Weights of a small transformer language model: an embedding shortcut.
Each number is 128 + 32 x the weight over its row's rms, rounded and kept within 0 to 255. Layers, rows and columns count from 0. Numbers have three digits each. The size before them is the row's rms in percent of the matrix's.

# down: layer 3 MLP down (transposed), 1024x256, rms 0.0907, rows 751-803, columns 128-255
# up: layer 3 MLP up, 1024x256, rms 0.195, rows 752-803, columns 128-255
down751 088:140144136175119120144111131117147131141102164114143139085104119120123144202114082150189139109155141109115127172109108110147101123171053090172131194093107205108098097123128130093191112101127151173080131161149114108175120113130132143166116156153158146197150146147162141208165154136122096107110155123190109139113126124085212131116140154184143094120194091101126173051136106175105147167108
up752 103:136159113125158128170131074145123142138167054141071094115082137123139129137122089112102127144141131158159136201124143146118121090093123160130176136131140131163130151057090119148124112111074082142118134097205099102148140150184142158107125145142085129074130118145078118119151184092117122091129145115111138141112123139120133121074141133153103122107126144056119206099132157141157155156163
down752 097:144142081153179128161132147114141091139154089109099101127134107149124094103129134125071112073092071143124115150179136080141177084068141160150209100216174103105102152167105084101112125126100168095152096158193137134153171148124058130079138136134100150103141165098077123157117172137180126101173145084150163168175126135054101109144123134106104103156114129062170124081155127151128083134126
up753 094:129209147161155131163144100182086179147172164138043161121141145117165178147134121105131179124139141133147118165120067114097112126136128181100125103115147161100135101123145110069145080143144126201101116173117168125121160119126110118111117152100147083100163140171157137083124153104117120063120138160122073140123085139075107132150124150120103157118150161112170020188184115153144122137132
down753 118:171132133123132117134133132129106134117113089120095103104127163157168166109141175139148220115187099190151119115126090156124097196140093143141121146106196180122136086137123122153149128147158144145074127208164168099135131121086095076149159137107161118200163117144094093147080171094118120117076109109125148182124167088077101158108164117130143124114140186129055038179129141139149181089122
up754 103:140143100133148157095130103096098143145155156115106114098155126138118113178131088128141089155073081167117097099073093101125090160148127096150127118078040170062101129111132132140136187099124155086043169104115134124167162143075135074158148072164145128102090106084127104138177113101066119131094139079164114102116154066103071144163091131141129168148099138162141152168183126116126134109194
down754 095:162145078119113192113092117100086154094118168104072089088117149112161112138118125131151156138136147110115115086050128178156108092112095136145135179153111130132129136116092120129119099117153129157085128186073117072140082059127099143134092058099032146170087149166086098138124130169073134104141120107129152085158103154146126135105081116131132121119113096107139141158094145165135134121175
up755 100:134112146130151113131167125046116105130094124145147156161150127096146160142158138119120102092055132119097113120136119177111072141098071210113128156123138084145133157111110101148109082160077144080065088129126125179157116164144094194148145152164107125081101138113127134093181139135131170127110157056116113129102182148130185175135085118160086141093116135133114120102143109118128178097126
down755 083:158075070118087124101112099113153129126148107138145175120186098117125150142131226125101123131108182106127116156155095169189080172082105130153124150163179101124117135134098095105096100146093218150118128139140158227076108131123115149126116099200147101146141115202145113185118124110158150119120159107207154112132113135107181117112131123091105128138147116148072089110141135159115138140131
up756 092:157135142148118121159122166191146153133145114158129131104116128106128111151105133098172091117086219163147144083116069117076106093111177059180137111121078111177049176148108152052125112139093140136089100188151133142102090157157150140069090158118144140099129143112121111106169068123110102113167159090154153111146146116109165096143184088110207091114067125111060138114110134111199158147130
down756 094:092130196145090125158119149114157125171132140190104116093122138158174114156136120168103132179210113126140136114120100114158143180118123153128147154186101163211062131081112136101122143147120189100128165152068143119115146170119117146106129146112132129101129092129172117124092154141095106106113133136144129130104118151109125122061134129076151099117120091078062110188107189113145135125115
up757 089:143101107148122176135152120138161153115156128137125168140116119091107184100131121083145123138155152146152158145135129102111113136083134153209084182148138094114125151121110167172086160188078133118147107187157123137120132079157155106127196120152152135108135145085171077068140094093094157119108089173098133094102162150109158127142096079096131103070112174146128105115153127060113124170176
down757 072:144104141144088177043085129114112169156141102159117147069080143100127156121138137111103143101158142138139128148193155123135198129172124151084101134162108175094170094129088143093146104155102181119131149129092139091122198113132135120075142144193139158160150158115122067086110142061122196119079149156188127093114032107155146119245138125115113109175123138153124060121194116104108090142153
up758 101:141144180118175164145110139110167110086136122069124136167150093150153117103160138114143102122100114079085113125071149118118110077126136112121094116104076142091128198169118085149074109063090114118170108150158173128180110119087125162147107149101154099102123090123141116144116151137113138131139118102123137105134147111101154158181127129052099110104118146140152117110169142126150136125155
down758 117:152149111155148106085179129175143135089108134173157097097118104187161073110147088152155105166086102120124119103054153147128070109109097143135051138165122144156110200124130135139106156096169133124117136098126131096088157093124157114099195148099109168085085104087139130133093176079109122141140120153146093116128085140119165171090177128113122143196152095096154115077170126119139115135101
up759 096:159115141142073126102144156094110092123190193118120142146093126038093116158148089135155134162138107136153135093162154176158153126126140110045196114152148147138173098118170136082130100142158174179080113076101142100124086149108097119141103168103123143152163163074058086186144167122082120124155126111142136145162169134154114135083122080093101101114153161148062182142130135085180157113073
down759 100:133166138118167192164114062155122136167130127115148146159122132082097147126153135187153100134109143140162138102156115084142128155119086162070030165088181186148120145059175089118138125068218106160138122152135172051108064084145106117171145092106123165085115111107122121141104142106137125121104234080162118164097161147192115116075114142108137112130195100156064135117087117121138087134104
up760 099:158152129116126099140114107128153077175102129123136126147122132124195160093079108096095116175135138136085143179148164082155099148137147162163185138066100122171068060089131136115103074118161164142114128121105107138178169121169151097046114081125173149091125165089121132122175121201117078155161153142122105095123066156112124083136071136178135093120058122152115087131112123138101113130181
down760 103:216134128130119122085124121058102140146151073145116165067100142181124155131090126128084144120094122120170185151112131099116110106180154090132185126134130089138099137152184153162145109074123118155105202115134177116106145114180107157121125147059145148112129146138210063134147178159129116112224131171140142060132089122150155134114090139123189098120136136161153136103156120162127134140107
up761 107:127072089181172115173107155150104122160113138124124146187155128165130135093134166132180100131134140136177134102113162096121095093132066092118135064104136132096140128114145106122126123135127106187166123100048084150148108164162080186136140121153084075164136093097099108171145197159075092147144099153133110129035134133107110114123101173170157131217160123117125133138146073084061149115101
down761 103:197084114135132142162124179089178112161070119112145097133084099076050174151147166117131079068135145140101107181115189145141099096151137123183097074165114102094148159159158166088152092171098145122126170145179151154184112144140094158076166139125148100158168098125125149113162140094061127090164083177114077178072124154110082131127164134223074117168099111108138076140153102171137150115133
up762 102:135100145150123189107138087140085127144121192170076116131159137080099101203086150145150121149160119105131100180153070118174184112094115158089149100124075158156090151128198122134108071119116123105162193118110127098170082119120155118073180089096074136143095052134168087150155072093146111161135120148110165095186088119105107115153118116112202096119100166138131123142120167124097189125109
down762 099:097169156114102104156164092099117137173093127161177115126173162135174097184129153199094155092123145150150151151130075094141107150158108055104086156105108097095132100158120131223112084107111075138099149146158097088154062171097169082108154089099100106131132096149144112189178149146091100081182093094116109174127102121095048123134119136123104065096129097096097087091148172103159116126145
up763 099:094108156122106107092169153198137129150149156084128156134122149142172096164166170130138151165126099093155190174087192171176106140109134142078091119145169077121074136112174121072113070117108072174128175200124165128119100125180112114116093153060127124105093183113127149151150061109154180100111084164151104101117161078082164125162091118112129170155133138107159146106132164114131077152103
down763 115:094154134110111117165143127139112160156123137103119140151166154068089142085150184145102197165135102113120156092119129139088081114093123110086072107118129115093146061111191120085126108126128080115108159150117101178107146102160116077106127130112192130133185146083145126155124088133121129089149100115189091142132106119123135102128112088109168142142149073160123146120169151104164077141062
up764 104:085187156179128102107120141098095094121125094153149137105081187086125138152115120074091095151151108160085125119128117073125186137151146128112157165166123115117133135139107118164130117117112114155147072071139136116149160127127215107165107065158114128140130099138112088096145174133106154133185112158106150126156112104140180145106096130124140200124154182151159151090144071139118164146137
down764 068:088081137188136156077205182136123084129141117146123115153189078171180128136150175124147171133106142116117114084113106126061221116157097167080181139115145158090157121196143123139132126109129183093160133165122219105102088116113102134121195148188102085087146097135092147118172125121151142134157137133130182192147093087124124128134158150150079143100150149129093174093176111119102142182109
up765 099:158157082105092120114146119151093115127145145130094126149141128167131176164097172139132120135174129115145059105092151120079081110148172141148143170078144177132150172083166104123070150157148133108206097105150155141121100102135146105078133121117162182035133154131103122116114077119105164195166162118052199114138097058140127127077133082102156092182098162137096145110140098131123182154148
down765 077:113097093165066127109140123121133129167100158098120122120123112131135142229136126150140164148165124122161162150168111119156131143126217137127108139175151144101151127161134131114105135119172097113162130106115158130111086146107149129201122164115135189132112147179142170158135124083100201138148180144156075155114117137049103113169061088110140095180181106165164093130097092144070128133155
up766 103:172111105150113116107157085136165099133136193156113123105115102170135146165178149131161076123086155117132134149131122155132151112141118091152146116141157136071146122122124110123099085196135154145085088090145132087175179098184142130207095143102147136131161175170146170114181065097123140150157108135112082146112170161121162132099103133097095209114119154131118150124123106106116129165154
down766 107:156112161131081071113140079154209129212145183135119105105108090170077130148151130087124125091135171122179091126062175178120100128124103100142120152113132136100122115137119128086117093147141151171108119115146173068160139099099202088162135130059122129159145126181146150144090071151108145141096186104115083124134129126168141096104135172169153125149118143121091119063143156098146124111204
up767 107:141163136089110130134053128097119062146151137120142158186169157173186164117112092106170119162128138110159102171137121139131106185125221142127135154151116114165155087128134062088103130151153048086189118161192112105124150076153143131103105119114133117072066139101186178117142140132101164146119074154145164140119090071137143152143110132173153167120099094152112135134052113139065090166107
down767 099:095129118153076146109062138077152072166118115147105091209111147149114141140098037128109093185136112083173134144142133116118118067169109097112136156069060127120147135091165134095160108128107143116166109181110146119137190163138142118109193095132116116170128156120109134094068130083100100159138113160151153148099102144131086119121080082136153114148069120073105187123140094103134148100147
up768 089:137064099096102119154124125153133106155117132132128126129125067152119135142123123132193130098065187154134090146102133133124101177143139145097111131129100114119090189092104092126100149082062120074130105128125199097111178137091201094086123169096137136165146096160123095105188110156127124143149100165084160154178134149081157087149074139122154120148168120119144168073117110120112151090104
down768 093:058128161076139123083123110166146094165129125138078161119135146116145144116173154144159191095115136115116141107101155114132097141139087181050099135145157144107138203109113109159145129116112105130132096140120122089138123166107183090049158060090098165109112156124137107109148113151079039111117152172134097170142096111126121136188097081094072176142097163170068108088101138144149111142152
up769 098:103190198105129134151161101098102122085131141122112151086089149069154089116138079128075155168127137135111140109152142115159137140141115143129133113074119097129130117107161144104080102118191109154121172112098108140132120185141152098208142134119117069125158135123138077132147096102147104162124126139145151183130102180124075115144145113127184139106128132102135141112134187158170094149121
down769 052:147124126154099145179173141126086157140126131086147116132177202181160127200137116129164122186127177101123129157148114083151137133093126130129144080116083134147115149027077153123162152106139137155164109155146160113091173104151138113130186120100112117182113141106115139109140125123116164083093138121117154143139162092126089159142084113118145144080153128057177138190119185091135152144106
up770 100:119167123132093111118102118113223162124179140119151150130116129107074158172142094070116093134099100077172165095129121152144142094136077106116117096139077108124131101120150169153195160135108145146179117137065101113175112174126106095085133153120147134136159105158175126038140146158074110123073094080140142126072160141115021137098110166115141120116116067133212087116154111136122153123112
down770 098:118145153124096082115138109101165099132112164115176110084105162079121081075132129146101142127096077069156153099156082103135092110155161123093154089153143164206204121170127170115129105158209120143152131047055140154105135174069192131125072119090134159125104100144154152101089151131102103123092127138123134106111097116131056191127110063037078171131132119160140026174105161164143173089087
up771 110:167152135146073098155162141115100114073138170118099098202131122099146157117161171052133132109093134082139170095103134125151097155181137159120126182117130138139181168136099051140145109167048116085168122160134104147098089148138080107161159093179178146137142167115091107117116118137165150108083155152097138137116115085083103058087103096144185119126053138136152167098125123176137155089154
down771 126:218119104152103165166116104123151097087102147113154137172178110139174089154154159120133075122123152146114141161126125155137184164110131127148133112168175164202125206130112134121159111169068045102173130140109172063156186086145114068119128104182130108137123194050167136126169109165164098162079167150082115113097111135154101096114122114107141146116111158159140150138117151112123137128117
up772 092:121164162128158058117141120129085109053120172164150107136099159163107140097162143154091103148107094188092137052149119145133153076106122162130064146099108113124099142195143113168139115101142105083112172135140165118164151118155119141179088130179140163123193152158083137091136112120155108190108127147105162095111164123119129118107102177134117134136108146147096138170130159104128148077137
down772 080:160082042116112184086120150148073199146157122146135200184103081180089117095150081105114138120080135157119133115166141111153141134155116130082135147120104126134115131070111179155134123145137152059085166163084169132091197127150092087160125119157136125137142118170090163115157130122140093158075095156142139154129144150164196147159156121135132100155131116151122129154084156159174177068124
up773 099:158131114142126139137148088156127109185138101167071115086149138103147144159146095047119115106109069140150115138125123104111185141156151114058080147126063194086129103135118060164114192123098143114107100102124070113161142157150143175156160093105119107135070154119125173057156119134166067142142137073161182102186116100117104110157177156153121100154126101171184114085131129148119121065125
down773 100:136137137174142120194108059125130092128146133115090160121180149142101110116116147082143071109120136102143153179153142116143172186109072143088131048062107177156203104079127148105062091099119133101120052107079109132121121136139132130135168108189129157118096123088126155165036124081119070175109140192079098068100103105107143163127148114152147124188167158154155132149141150132117117138183
up774 103:135105162172113114155101145129083132124099114142111106164152119201141142118105173075085118182085114123149101083162154122135124124124105138188122173125111088084131173123162132173136057149171115094097200139104147112156090186059099128119169102100118114149145116155148109132144078162147100109185112182157110081146138155095131162114074138134100136067069099124121121093111162160140116123142
down774 095:069131178202122131091124092128108139159111071165065135145105123144127138217104181140122136192160168148124095134122145128073115107136079092156120192089103167139195156157155149063112112137112120172128200077131104101169125155112163167089137125178142084134090068093123109060171069137159144090129164090082136171157082078106140158107103167114135143139113089133118128092135104204151096101131
up775 106:133095121191137114160142097135073144090190165132118170118092113078090192165148187104121127108094133149173138093147159105140124158167168124115139107127094169078168149129159135123113133147114156145185094142113104123063082115091160064091118177096118140071127166114128165143155133129153128115069100149104173165120111158108111146126104126224161116173084081132170199095077102192145070127163
down775 090:128144167154134161096067188136134112060094106081109141070155143091154138098092174120111134167117158135089082135141141148168157151142145141065098098112159103121152110114088113146122066163143169119134124180094112134135032100110122171128073112149102104154093138214119126125174143165106124120122122150119142149147147099093077127184133079168131100150089085115129203109120147107166130088128
up776 101:096130160141118148127172150099147121111144136164148158135131186154119134136059052117091108127110137214054090131125147110133125119082124111099144176135102111100098146049069105123132086139120095081066151198118147088140149079125092099135167126163117075150108123153129106151155143128118121079093076171126208164138141157123143142098166156089095166134136071185107162167054156121118093152094
down776 099:134200129182145130221165098144120092114108125062136137144147106119120085080127088088127151123079118153096100098182118115085161188055111134100181195071087116117111116080103144059110140130177145175116185132179124185111120118183125149102148098136133041110114153118067108174177141125200135099138112144083092090095129135105134144112148139119107081192186092110149111151097144106142108140114
up777 094:100118094096144114096051128111119143110199161162192158107149199127110156098148115050123108125171094149150121106172123145164141179167079127114130052142103084176120101150129099148137097161152135155096166147066127097138108086070088044139075143139176095147104149150158134117105090165139163203116114116103180104110113112095124141138065138130155124067123108087160106159154116108091171139202
down777 113:128120110093126094072072136137132135132082110166167142051107106106145146085157139085163113086097155156125080119129061115156152125167146113114162086160133085195171088152114097138107110199114108112067150146120140143096137134141095078134122101158133079134091122170142182075155103145147181170109103165153142096133136114133108080058138134141090097143143091158118122131143105083132167173148
up778 084:177100141118115087188180135120164097119139077075122170155143105178139154131075141111102117075103134138154127116092107084115128079162105154121119123113187094125091150186136158142116110092114135075109149187139136128137146109136155103145153113114160128113145173131103134180134164167085153123134119089126211134161130065160110106151156170086178199092107134193124172202123154121055143124125
down778 116:140141115127100139098140140119102120115165097109159129162165091131083133131083156154157134142105140135084141115167134143175103127156161176132073141137077183166088136168141133169119102121176127152141117138179156136119122169137113124136178126093118172205102087159162185132159113111171192131060074136091137095120130116161145162112109131100101106130116131100156137136122174187151114156142
up779 105:163142167155135100098151103110072154071145148114145128130093088113143089141142135106145133139128148106148170069129114049204106106104102110110178160133141170169151082109174123096116110111148146149193147096080062133162044150089140067088071188128133155109149109179133100096094172150149138146196122097164145145103158168128085176150135104151102120154237088108131125087151136120063170124085
down779 092:115096090154135148143111106075142110127116108114099117082070173096144076161138155107131134087126127089197103131091151115162119143159100146063155136145160117123097091149152118125153130105129165149129102105094096116148128162063133086150145116138140114086100156110193108146182160150121127154175104086138111113093172181142141104129142115165161182136132066113119170134064125137160157149077
up780 106:111160062088145120088102171156145072120160079113118171170114133113133089128149099130065134157119102107118117048074143064102104102184195117091157072167074194112144104139148075141151077088075152169162077180140099116108121128133122122111105133102080127122146095149146126080148144106094161073132114207129135152066106109158089093164153090136105115082076095141157164148147110116173095079182
down780 129:163151063108112112141077149172101146127115057125163134128174156139166086128155066131135152137151145124103122051097132081144111105183165111116186087112088147120103142132123166212137101160089148069144129150163092118124131097155074112159102136148060211123174069172166143097155159123100151148131133164122129125066119082147137077140130131118108145129101093129095136142150096157111105073192
up781 090:104150119123127114158146130186124102158138138167083167132094149130186185098116168156132132127193094229115094138099156105135160130182182133132158151148144119102169146113147085106131145120125135100088116126183150104161178109167164097095150105140146118083048107116113141128106141098154121094152119117097153162107138128158119142061135041128146178155147134101112138083121076149144166148098
down781 093:087161132126109090093119128105140123131117185116167073127138168075101153115157093106167135147169120147076144140111112113208134125187108169160156097128100119141144158139113108195120128157160181120098124178126146166134125153170115151071129149089131100155050134124192141100088188148145137119144170146111092166153116104086139181107141071102106156120076120093176120047067153176080032143102
up782 108:173092108134097083111105168173111127136157119151120155120149108154143149162148103137153144140114130169067157141137109134153084096106183092095134160143111149093147151136139079123128169133200161128141118133130146099144187109145145122128143165107127095147088138176133130172117141088119114173162112199101149108137094043115157083151091167126133175140173156133116131176143170161179112124175
down782 106:063146131213092099132182136142122101135095116133140161118119140142134144160183102198127096085127117138085094180145136158105118153161147088117203159115148097160201162111130139075093137137128153062125140193106205098195147133161113148126142140187127092076141132103159139155146166115117107169142166079118113084168159106175143134090131146123191209120132096201160123146125104088134118145087
up783 095:150112058141134186088110135148132113149127142150104108148141172116091135149063164119091112146180103156099119119148121157136177109124145148066095120127168169091129138145192085111130103102140079135161171152120118188131124086170077138171153178105091136143133125088123157130106147177162091143187078109102161167157170057146122130130126155111110095135116094174139113111136156132153140148114
down783 102:137132110142170182150104179131102121125080104066146112148150145068078187120116124106152136111141138136092115107150130199086207099119125133135108116128188112123104168148152119140126093103159142136109081182131126170119102110104115112099129217143104107169112065189126145127118099172205158114124072143199108142122135146170186108083169110087133153138139130114105097121164177157176136121123
up784 092:185111110167130148101093114116130088119137133108133096068094143119141136100124131121082083133130167138115078121121122131128169098056136117104143115126142176156127122162169102159158139147124115115179109085134114106166053196175112071109108189149094103127141159148107136181112105152107163120103096109154166214122095131065150063096164146150080118108106047102144105111151146093191121119176
down784 092:170199105116128061131135108103159187111099155094119092155120124143123083135129127166155104139176144182142127129087127117192132132129156161087109128110175116154111126200129084168121121092106142077157078114123132157071155124202123084138121146112079093149094143133111132108094128138117174116089189188132139119121092118172146174123157194109125116185139182155097111083107130092160098061170
up785 105:182154094185142158085080188173105060125105123166145145092131081092161074197092092116138122124085093160143129138123181110133109081158140151159089156163104093081138113126152102122124140166184124110192102102124142146082106193161117118154149125104134118088142125092080117183110123117134135113081106139159143127139124048146105113145088111150160143169087177139129147073106104163125110177177
down785 107:134167146136140130106147125151146081112137163103069096119135112096145073086101138107142123105162061138141132140154169160174137163159113150131086173147148090143177095222140114067137104126099141138164099109164159119103138137141083131140161099182037154119095066142124077147167132138054094096118132136183134107105093058170131154127134167127119143133141195156089131158158137093127102110143
up786 092:143128114218140090140141131141102095139195111145041147127093116111113154132146146169112101114086134197118129147150146119169126028145184104091170177113157090113134158123120098128205122108077169115127096085160069128108143152057075156102107127133139123181106114180098067100137179126115151116117182187153158122124181098158187140157094120155160110074097149134102094113070164173101101133097
down786 142:157092113110113134127132147207081148154078097138069155128122162157154150144150197162117129171156120205089064100128130069139123135183135155090145097092136139130151116090129111114112123122131129072143133153150121132073197181044100117115114154165094186135039171167098093117165139115080140129096173122184167142111179163169174123135132161140084072135195160082019138204135144159105135091084
up787 101:059181122085147144155126110070137164085189107189115101124124092150124158116111154115140129151177173106101141072118135085154137157125148122073076159076132134122148102131143115049083138130143132153107131152113149133165132097128113136182114100085072116087120155167124113102178153147126180175136157081147072073139151107170104131135140164148138127134106133082156101143185124117126127153089
down787 109:076222136114124102106142081090066142156079125114069143163070075117138110126156117148180144138134139154096178139074122121126066154154154165168089154149108190119118148162095092091108099075116172150167149127128126145135084105143153157172112109128089093133088171138096153129142027165157144115129165167139058099116112107131135099135166066110070132110145123097191151122171157101132092167157
up788 112:118159146135128139099156126122126112120149185149186048145107162101119117169144131160109087089151201171137110071117115121095129100142112059107124083088083106140123133087083168063164113078141043154099140115136130124152088138118137118132130151128121180069140117132140107119136148114197118091091139152132148122153188150141065129125156114119134120167133176144110108136167100204183135065076
down788 087:120180181145132146133149155133119110110171137135159074091089132157129085141158166095096080078093176137117129064123111093152126093116108106126113092048133140130214128142109124097135151126115137132088116151107120118142139164127151091190106108101087113110142093142156080137189163171174077116091113160141144159156164163123133152136087192108116186132091107126115163097144109135150076093115
up789 097:102132116120125110182172151133195078135136139115143164119111107071094115183154167123150135137113145088080113125110183134165120097164121152114112105119149139116118053122173179081188044127099187142130087145131122098146163113126110055174084143066164149151091132133121170163091114162108128182105186122125116089131139113084057089096129075108088090099116130110180135159088105107089155128163
down789 082:163113145121145178135108139127152097107137126123154133046140078116103121106157053137149177118174188087119120127116144140148151153130117171112114122155143075115119111084141148122122115180165195153141116124092155156083161122102167151182135135056101164119053136114089140100140088186065112109145126177117144086155135093144119066144093097137150070139113118151094154153106117084152163196140
up790 094:145192132128123149140139105104170081123110070121147158143117180155168132112103131143145140175146100142070123176129152175040139134129107065198179162120138116095141067150106130069172128093141192138146131119135021125110134111149121103187163144162141129117135151071085152163102189141162109125176108187176149130118160135128143136092115122070168145123061159164109161193149122099165157136108
down790 086:128088098121098124144174153153092140089173111148109171062143101148116070151097148117209191146146083149160139158138082040151179069109068147152107113167110157113095121165166121115127113157128174163115141136159108181117181122084152102148105155097120152066156212118184084169156105082168099100176109186153172125156093197129153108107150109137157118142116171132050139108124127120155185110067
up791 098:180154147130092124156039129115128173177159091115119121104120177162116160118165129094201108121116105168095163100132112121111146126114118150092093146114135112160183172091117095147184145135167197164142170127064117126225131146105131159131139143113139128141134128154155120110167105132121197116171051076074104067169098136158170174153129139078201123056102118133158163127101160090093134118106
down791 131:213129151160109102097108106090177150124120107123084104144093102103115108100152137190129134119152149172090150177094145157127147205121145099094135091157160167112169187148100079155165163120118157136148137064123119119103135086119135107143123128105151138220060154132057114098122106111114166136099082125160090121118135095165163154151178190060162073094142134144146145173152160113121140087105
up792 096:142128153207204148159145152137126145112094088192138097151113185069094042171174043093131159083097131077219138148119130099146144164128107117107164083120151130162098105175120155123164149092145115122149141132148129048138138147103154075116115078145110097151156131137190092054133148149126112142144161116148124158090148160138146103092140119139132118053109153103119091060185096122117081170114
down792 093:118110164117085155135170110129132127069090084119139122101128099138090128101112134190123079106159134081129092172154192147154087204188116151084169140154153113134148082095124171116169176110123135171098186151094144138141130154124030089127157115174169126097097132140090121133132091103100142155132104131080104068130127204121109086195121082126104092099135179151133120100092130145107117170120
up793 096:147075112158110146117116148154117102130078136086159060122085165116117166108097056098054149084122154133136115155075138119156243135110116090171081066120165079141113140136090147132119113131114118193125110102125147134176171064115101120117120104165070117153160081180148111099108119156118130142170125136154118108149109118116074129121152120140181169218121111198146120108105188150132079085134
down793 092:123072119122149105178121128136124132100113096143149038193128167145118185085109104177087109133148113132077120084155108157131149128097175104187136096119128153091113189130104097142086148108140149192188187045167127109120127147144149195110085115155052183119158073152167139141125141142097143201136135167127111139133135129123119173097098112152143072098162159135128086142105141136086129107089
up794 111:184101068078106194083124086125123068098118166130165114122063033093118125108150138088106160138142127144118172150109099155085104200122152185093170129159096110068129166128113095125110112125119136135086104082142080132151089124175141125120166156129130179083140137158129147078119173111139098153090106158104093145116101106098054059097104120144144106077117193136080119128135125125145124146131
down794 096:111136101080128112076134136128107132093096205146155074101087092141154111155115140107148140131078111137174101130124118196060095110138075140175119133130083138135126106128147126114093128169122152114104119095092108112132182112136091170096125174097137106108079116153100182132158136065123136133125109127128094105193099100113069052145003170117144146113090129152120172103135117094089098125166
up795 100:103147118147110100157121155130135103084108114125161140120090126172113120102159177065153130105131148127022141123121136165053102142121116109139123044121140070107171132121162147120162145112112154130154113074129137100154089130099107150088140132064129099113145123141124098113117177181116081132106151153101168141109095110111122215108112069122144143108126119148122091115149109164137141092165
down795 085:155165134101117139111172108087051154113137092138136129146167188164091170164087146151101136140115144111111089149132153114156054146120057126132132137132089100045138179138100081062081118085135104110181120101114072166123128102125178145135092090111032058092060097198132137088161132104156140127165098130130154099146129120134110166112119098179113112158160126086081157099085124125164114143141
up796 101:132141072145130191188153088106117128124172134125168155170130096116130133100102122152115092193119139128124149110092133129095123119095117161116171130188152099111115144130128132114161111182059173092146118133069182086100184131104130198164104102109120144100132132135191145095164075130127162069158095084128134168143111116104106121129154148149101128107116129124108051073088082105129122069102
down796 125:089118111141177128214094091127140151135122139129142163170069113110143125101134147135083149173082137142104122106095131116108128151100122109167168181127209095192085134138162154093127070168144096124080146126106134116082144177141133157102092080110125117130120152075140131106113130090159145163100160145118169117087141107138107123117150145124060111152104172160097132157107136148159121104150
up797 095:140113181134158154160135130129152140126114147092091150118118165162074109113090152140101066092126122087142176171078227168198117120167085062158163140153167125146066083103160139117155149128165122145086150112039204038104128128128114151117052192152123114144150159125149103084118130153128153177145114147145149064103205206152056124108118144112166130159123084128107120100102134112130110114106
down797 086:104136191094096117115152057151129156134153114107152157126147125125065102140147043134125105114120110155103115171120148130129101075165150119104122119103165126104155121155119133117138120106155120146060134140112179157101111134117144088157084152167125079166113133133063156109124157180113154109122145169109110016125158133145065109098165077081164123114153090106045094134149133117155141135063
up798 094:144102130138096123157062154067100074136154133165144168156136135124134103115146184150100115161073120181083172070209137109156116107144150217115127165115099124100123127131094080129106180120125132105103130115180105124119155147149108088171066085145166086169112099148123113169108092066143211163176154145146144109145162121157108176097173072175164109130122080151107100164176160181111176155129
down798 105:095131130133079154107076090143132150146133159159136151104115101171180126155086086123113134173186164125111096144129100143142186110164126136102192179199139121145128142102080127097136210136108137117092125051167104172067139151121155100198165119117153153196132143129092189102091125102075110177083154134075157149105107128106153159183139124103101180152167101116146068177148145139125126157132
up799 103:140095086112142131127068136094103133088149114148165156129144125146141089134118102140029137134090122145183114137133143168113158216076158165128188146155087138118102209099148180079165112093146113178116103082170073178152149169134164115161058144077118089114110193127092127142164168179074111176111119161063187096136108146120151114126143126103114123161052097141113175161103137114162156123125
down799 098:093091114171166160131120077105162056117215180143116184120075122119041117177148130091106112117087082133075148137136136133096117205124187136168076135119111150140156102209099083136121150123146117162209095079119104149157138146167110124120083143103087091090058154121144131087146176112121097134122100114134179142119114227106139082092124176111086098139152105104131106135170144124140199117094
up800 105:120144205154116113086196124155117042141114163136096123148103157108149099160145117175139121118129158182099106136091107079096182148087147099117114179138123156095111096084129107144168143053141165114126124075208114183144145197104179086125057087139148105104140122107049110110137156095155126109153129187169105178082101117175154126086165155131175114113092166121129130184107166119122119096138
down800 092:149148136135097123145143110158099127183143110168107093110057083125148137161164078125124110145141061101124208071155157104186134132149173090134088133145126103120165129098138160117093134095116161132090170115116126114071152138131158107201091154153204081189129124079067106098148151126165104140105097132137154150056109119096101122122098140119156129180142125136124143123112142164146142103073
up801 099:100091115126190088140112157168171128084169088112108096151159124091136105174138082125093109129186075155120138160155152078146102165176117121102054132160176146177132118183139112139148161148106108139129081157139092151083127176128174083154155110124090161115146107102076155118128143118140133109181165136120151145163093195109113079087069150133161126079137131160103142150162195116136101135178
down801 093:046109125078138105133161213121122132154170092142110153141109135141145146110133138108102123150074178153153023177139124117110089113115082142123126110135144110181087107104113134076176178140177152106098150090116099106128136162073083109134135099135165153110156171122102064138134108176163150134102130155116203129137167132077128154139101207101151137126084150108115111142094122097092098171061
up802 100:120131076141124172165150138150120149097090169107092096152108085114100103110136144167150144124061161112077110180141092125093095154166113162117145182157190117088139172089153122117152190162166124162124060096129155120115056170145116099166143172163058147101164166097102167180154142122103106135110157125079121156101183157150127145152079158152172163142160083106155128100151104075132167144113
down802 087:118170153116120155097141136107102108127149171166118091123194084100102113183127159166107144086107104171093159121185105127149103129129120126136177137162123098082138133088097089084135155138179124161140145140086162153080157120212095064176146191132117101142153174102093151109069154174099149070163133055173173083153151155067085136156153199144209121127118121133117078116156109143088103116128
up803 092:108128135131168181151122129107067149179219114145126126109094129109117135094140106135137102106083151092109182096165158095092110119169139145141144123116130084132129132138096139105133119095108097136075123110061121109117147109156118147102193092138094120091130190155133158138126124143163155174107173108152164107160145129161119087173108107108152042162113108138087144093077091124081162108197
down803 096:154158196113155157116134081078085201109123073131151126054107164166086095161153161125074120153158175098180133123144124107112111161150091064119139154213103079153133090125045125152127069120134119160132175104102099084054173164102100157117166148100121177136115134119181125103087172147150059145133133156102139080135195115174103137108136104122099148109113105168074215111076141166151101183101